Each number is 128 + 32 x the weight over its row's rms, rounded and kept within 0 to 255. Layers, rows and columns count from 0. The size above them is the row's rms in percent of the matrix's.

# layer 4 attention key, 192x192, rms 0.126, rows 50-63, columns 96-191
size [204 185 219 225 206 230 214 213 211 199 190 217 194 173]
[[127 111 102 151  87  87 133 154 102  98 147 107  86 100 122 147 120 159 117 141 139 163 132 155 108  80 119 154 163  92 139 162 141 140  95 126 109 125  97 165 128 118 140 191 135 137 193 146 150  87 137 120 129 100  87 167 148  73 111 125 181  92  62  93 159  88 127  73  69  87 186 182 161 178 121 102 131 191 120 132 132 103 150  88 110 121 151 152 113 107 160 173  86 131 124 172]
 [113 148 206 134 102 128 161 231 193 157 128 197 119 123 153 129 155  99 163 135  94  98  76 147  66 115 165 147 130 129 103 148  39 145 123 139  67 132 118 156 165 151 109 122 108 154 133  79  87 122  61 132 141 153 156 130 148 118 112 140 158 137 134 148 129 124 143 133 135 149 114 211 108 108  89 136  81 162 139 128 154 143 145 177 137 126 119 109 128  68  91 125 101 142 197 115]
 [ 90 101 158  89 140 117 118 163 165 112  55 119 139 171  99  96 108 133 140 118  91  77 124 138 159 114  97 156 151 154 121 118 142 168 108 132 155 142 117 121 174 161 176  86 131 138 164  91 161 140 115 113 136 122 112 178 140 156 182  89 117 163  94 108 159 176 171 111 147 147 147 111 162 132 165 112 158 127  91 125 124 126 129  91 177  75 131 169  74 107 148 120  94 135 203  94]
 [144 141 145 111  92 114  61 128  54 160 124 134 131  56 133 176 107 143 197 129  80  57  82 143  94 160  97 112 115 141 120 138 135  95 123 150 114 124 172  70 129 140 160 137 138 113 171 133 155 149 143 119  89 142  89 201 102 123 162 113 199 148 165 125 176 143 175 130 103 139  98 111 148 150  96 136  42 113 164 162 117 110  71  73 126  92 129  90 180 167 116 153 148  63 149 151]
 [123 143 113 116 126  78 169 114 122 113 140 174 128 122  94 147 107 146 135 153 168  78 160 100 114 128 136 122 166 150 171  94 128 149 146 159 221 113 127 112 165 112 116 177  77 152  80 156 131 147 199 121 153 115 110 107 136  80  51 128 180  94 133 191 127 222 128 148 133  88 153 103  85 115 125 128  84 178 130 130 149 125 135 122 123 160 118 139 122  79  69 132 134 101 151 107]
 [134 147  90 112 153 162 221 130 140 129 143 132 119 153  88 149 100 152  71 129 110 107 109  90  89 139 110  98 133 119 152  64 144 120 186 168 129 139 143 190 137 105 159 122  86 155 172 161 144 132 112 132  92 123 149  83 105 165  95 125  65 125 151 125  70 166 109 179  97  99 113 155 102 228 118 133 191 139 148 134  85 138 139 100 105 116 144 125 165 179  97 117 139 139 162  98]
 [122 126  89 125 115  73  70 113 100 164  93  92 133 162 146 110 153 109 107 105 149 151 151 159 129 138 168 134 173 121 125 156  91 119  57 173 121 138 153  99 135 121  80 134 132  82  90 179 134 106 182 108 120 134  60 107 105 151 113 114 129 142 159 132  87 129 163 184 111 110 128 143 108 155 113 143 105 135 105 139  94  66 101 126 129 101 146 115 149  98 192 126 142 100 130 114]
 [187 118 116 117 144  95 118  33 182 130 170 117  94 155  85 118 136  81 166 124 176 122 110  99  92  58 132 151 168 131 144 127  64 117  42 139 110 123 169 112 135 132  99 140  91 167  60  97 177 119 120 140 120 158 102 156 114 155  89 143 123 112 125 116 141 200 165 151 152 137 108 168 132 221 148 145  83 110 154 176 132 147 139  94 124  54 101  83 103  83 188 148 164  91 137 123]
 [ 91 161 195 115 207 133  91 103 133 137 177 111 184 157 142 109 158 141 206 121  94 143 141 151  88 148 126 182 168  55 122  82 160 148 158 149  69 103 186 123 159 118 174 141 154 162 127 172 131 136 228 114 121 108 170  88 119  50 157 155 107 154  81  79  60 123  94  49 137 120 158 123 118 129 117 113  84 152 160 145 100 111 117  63 126  85 170 180 160 115 121 143 161  96  92 121]
 [166 101 199  97 173  56 165 110 140 153 147 174 105  94 132 140 121 124 100 147 148 130 136 159 156 110 146 124 133 117 145 180 151 163 114 115  68  91 161  98 132 120  91  93 107 142 185 162 130 128 153  93 152  94 119 133  89 160  74 120 170  92 147 137 139 120  46  92 144 116 139 124  98 127 102  76 115 149 117  98 115 131  98 150 128  66 132 192 151  71 115 133  74 152 106  67]
 [204 100 147 208 132 128 101  93 131 107 134 115 112 181  81 130 167  66 103 108 113 102 111 131 191  93 105 113 105 136 148 162 106 118  79 145 127 123 146 141  99 137 144  77 130 156 173 137 119 129 138 142 174 147 113 202 113 130 227 137 115 144 178 145 162 113 140 130 164 128 107 152 105 131 125 132 120  77 139 147 122 174  79 144 107 158 113 114 127 136 100  95 171 139 127 140]
 [111 142  30 188 161 135 122  75  80 126 124 132  92 132 141 150 189 182 179  82 163 110 127 132 189 119  64 147  99 154 183 135 104 144 192 164 123  99 106  63 155 149 100 133 150 107 137 104  95 121 147 167 138 168  95 138 153 124  90 132 133 139 118 112  87  75 130 130 211 126 135 147 125 166 114 156 110 171 126 153 135  97 140 157 115 181 113 146 129 120 113 128 149 111  38  71]
 [107 149 108 107 152 127 131 185 109  90 169 111 156 150 110 147 120 131 229 124 127 120 181 123 114 166  65 118 134 158 136 138 149 155 126  90 148 147  87 135 110 135 117 139 145 135 186 109  92  85 166 119 146 162  82 103 118 128  86 136 154 129  88 103 100  85  89 128 185 163 168 148 113 178 141 139  62  83 116 170 158  81  69 135 151 133  89 181 166 133  92 107 156 130 228   3]
 [ 78 111 191 115 111 136 135 107 125 109  90 103  39  92 140 159 154  67 113 131 111 120 165 175 157  93 171  92 120 171 105 102 143 110 137 132 135 107 128 126 137  84 111  88 158 109 105 178 171  99 137  94 121 126 120  83 142 188 125 134 154 142 112 126  81  75 106 138  78 179 132 126 159 104 108  82  48 170 109 131 140  98 120  63 111 123  53 155 123 165 119 103 117 142 120 157]]
# layer 4 attention query, 192x192, rms 0.137, rows 51-63, columns 96-191
size [117 130 138 127 137 131 126 124 112 107 122 125 117]
[[158 152 163  95 107 114 132 159 130 113 107 106 108 133 122 109 167 151 159 190  84 153 137 117 183  92 123 128 139 108  90 164 160 148 146 130 163 161 152 196 222 119 175 118 133 125  65 109 137 120 104 139  96  87  88 129 170  85  73 130 147  81  83  84 140  82 171 139 137 104  84 110 117 112 131  87  97 179 156 147 100 119 136 141 179 148 129 150 164 103 133 161 150 177 103 150]
 [118 133  94 133 127 181 146 159 116 144 118 120 128 115 187  69 108 133  59 103 131 107 157 102  89 131 139 131 116 159 111 107 205 146 137 150 105 126 143  86 124 118  63 136 140 146 130  77 160  97 159 109 185 100 140 135 119 143 117 113 111 130 167  67 157 127 168 125  75 139  91 197 113 127 107 147 112 120 145 175  62 179  94 126  78 109 182 143 111 152  85 158  96 139 170  78]
 [123  98 186  91 133 120  75  88 128 161  97 176 163 131 155 136 105 141 172 113 132 171 127 170  97 137  88 126 128 126 181  74 103 146  77 183 127 105 127  66 103 125 110 178 141 123 148 176 112 140 133 158 200  66  52 125  88 176  98 172 125  43 120 119 104 137 147 138  72 127 120 104 135 135  95 125 159 125  92 138 139 110 121 158  98 181 171 116  89 151 147 141 130 175 136 135]
 [ 92 102 104 131 154 128 104 129 102 131 173 169 161 190 140 174 105 113 139 170 126 113 102 105  97 116 172 116 140  67  82 179  91 155 111 117 163 126  89 160 235 170 103 158 103 124 149 179 127 116  77 142 131 154  98 151 134  88  86 155 130 108 186 137 140 101  76 142  98 133  86 103 143 131 176 154 107 160 156 158 154 133 173 165  86  88 152 140 123 113 112  99 160 124 124 163]
 [ 88 207 111  99 167 110 155  92 199 147 123 138 148 114 129 122 119 118  87 116 132  94 120 134 160  95 126 122 178 160 104 148 102  81 173 140 135 172 138 152 131  95 133 124 107 112 140  89  95 115 118 184  71 114 143 141 121  79  88 123 118 106 162 166 108 176  81 138 113 100 110 136 110 139 226 145 113  72  84 134  99  76  86  46 142  64 138 108 113 114 127  88 171  82 138 192]
 [ 97  42 129 159 111 146 119 115 163 135 105  96 157 119 166 104 161 111  95  93 157 130  90  90 105 101 123 180 125 101  98 109 168  93 135 146  97 166 135 121 101 148 117 124 171 184 106  81 137 178 138 144 167  75 116 172 126 105  78 114  79 163 134 145 126 108 127 154 141 149 121  71 163 179 125 184 153 154 144 147 189  99 105 106 103  70 121 119 153 151 146 196 108  93 122 143]
 [123 120 143 147  96 163 134 112 107 101 138 127 177  93 120 179 169  89  92  68 127 103 109 104 184  66  93 142 141 145 155 125 121 168 115 105  92 121 118 160 130  95 126 120 119 167 119  74 143 137  66 168 172 121  43 142 129 163 131 156 133 128 107 157 130 121 107  64 143  62 100  86 156 112 136  82 115 150 145 124 162 103 164 186 137  89 120 123 122 192 136 151 114  78 124 130]
 [126 110 163  89 136 117  92 102 172 182 159 145 115 165 101 106 173 136 150 128 143 155 126  86 126 101  71 113 156 140 137 126 101  76 152 107 161 108 127  88  84 128 148  95 115 108 154 177 138 114 121 124 160  90 193  96 101  94 123 123 122  98 158 139  41 141  97 157  68 169 170 187 115  63 152 152 148  70  74 165 122 199 152  80 142  78 116 157 142 118 137 144 131 142 155 156]
 [154  90 182 143  89 110  81 106 168 148 132 114  90 100 107 165 186 124 120  87 147 142 131 196 124 136  80  79 127  90 123 201 162 128 101 152 131  83  86 101 174 118  97 134 113 117 122 153 182 115  88 134 134 115 143 139 136 114  97 109 107 109  96  93 104  82  57 155 136  80 129 157 150 147  75 126 182 156 157  92  86 129  68 136  91 120  88  99 155 126 114 113 149  89 135 196]
 [164 125 159 186  85  76 122 130 182  82 100 123 147 132 127  50 161 160 117 156 125 112 152 138 128  79 165 100 149 178 142  93  65 149  90 165 143 126 164  85  99 109  94 173 108 113 118  78  72 114 106 170 178 104 113  97 173 110 205 107 145 115  99 135 135  88 117  82 119  63 120 132 118 132  96 160 151  68 175 150 137 173 134 151 119 135 135 106  76 161  91  92 148 121 111 110]
 [168 102  77  70 141 126 136 143 155 139 171 132 118  77 157 111 192 188 120  91 109 100 123 144 162 167  63 152 143  94 139  83 112 170 129 185 193 144 171 150 106  79 135 120 105 127 133 126  91 182 130 140 107 172 170 165 160 154  67 118  61 100 122  56 109 100 165 143  90 169 159 142 138 146 113 143 135 118 116 150 116 112 152 111 109 144 132 163 123 119 148 168 109  98 131 163]
 [103 131 126  93 144 155  96 168 126  84 158 146 126 142 109 151 151 136 143 118 143 125 169 103  94 105  76 103 125  85 115 118 194 158 181 124 170 129 148 142  89 105  85 136 144  93  62 173 152 172  78 135 165 154 138 121 113  93  82 160 177 153 152 130 118  87  88  93 101 150  91 208 110 130 105 165 115 128 163 115 135 178  48 172 143 120 144 137 117 116 186 114  82 187 128  50]
 [100 172  95  71  61 160 103 100 162  88  88 119 126  82 138 175 115 127 100 151 105 144 141 144 168  98 166 126 167 145  69 147 140 172 101  87 127  67 141 135 142 162 119 123  88 104 114 193 181 152  74 124 167 141  89  59 114 133 126 175 128 168 137  92  97 115 159 124 159 147 192 109 124 178 103 159 103 115 121 130 145 162 167 180 143  99 144 107 166 147  76 125 154 162 156 142]]
# layer 4 attention value, 192x192, rms 0.147, rows 0-2, columns 96-191
size [109 113 119]
[[167 121 154 101 167 147 127 133  42 173 148 141 129 121 141 150 165 106 120 127 155 178 123 160 163 117  67  59 138 178 115 119 139 117 161 115 147 105 121 152 121 169 132 131 109 212 104 106 159 111 168 153 136  70 114 171 186  96 100 111 125 160 147 119 150  95  84  64 173 100 147  47 134 161 178 161 129 142 112 160 118  96 128 180 100 136 130  95 203 120 153 182 143 103 159 168]
 [114 105 142 142 162 138 140 100 149 157 106  80 132 102 138 115 169 156 106 131  43 148 111  97  86 135 180 173 151 103 166 134 183 122 181  83 138 162  95 123  78 102 175 142 138 113  44 119  86 101 134  79 118 181  96 161  47 134 169 126 137 139 135 182  94 120 132 128 186 131  92  53 112 127 113 116  90 140 136 129  69 148 120 100 165 141 149 116  86 141 104 154 123 141 151 110]
 [ 47 130 150 193  78 122  67  99  83 145 164 125 117  86 120 147 111 129  49 138 169 141 151  81 119 106 135 107  99  85 150 101 154 160 155 178 112 136 172 164 102 164 163 105 172  90 136 142 141 111 152 110 129 124 107 156 103 169 158 138 153 127 110 131 190 145 110 107 135 128 166 142 174 176 151 102 130 155  99 164 143 159 125 198 182 137 192 111 134 142 119 130 115 136 129  82]]
# layer 4 attention output (transposed), 192x192, rms 0.12, rows 0-2, columns 96-191
size [115 105 111]
[[ 72 118 147 200 149 192 203  85 146 110 109  72 206 150 144 163 130 147 115 150 153 149  85 119 155 161 184  85 167 119  89 115 149 124 116 159  73 102 157  61  87 143 126  62 155 177 146 102 129 101  83 103 132  64  76 152 133 105  88 119  86 122  92 134 166 170 132 151 116 150 119 139 144 144 182 151 125 104 104 156 113  52 189 163 177 126 139 155  90 142 115 155 171 103 131 170]
 [ 22 124  98 172  92 122 134 180  94 170 179  78 182 131 122  86 158  83 116 121 164 117 150 185 208 101 140 107 178 152 136 152 137 151 128 166 107 157 146 112 151 100 108 155 124 177 146 141 109  46  84 190 170 107 103 105 142 127 143 201 111  85 148 148 165 111 137 114  95 184 104 127 133 165  93  72 145 101 110 107 109 124 123 154  92 165 120 152 140 126 187 120 121 126 139 154]
 [138 189 156 143 146 127 132 132 143 142  83 172 102 140 103 131 146 112 109 134 190 126 137 109 162 197 120 111 125 109 160 184 169 129 116 114  67 145 131 137 136  70 226 108 133 125 188 145 155 162 148 151 155  88 164 154 127 119 140  65 173 112 161 129  84 156 134 143 146 138  60  95 105 117 121 133 146  86 117  75 135  81 168 143 138 112 104  78 151 129 145 141 116 161 109 161]]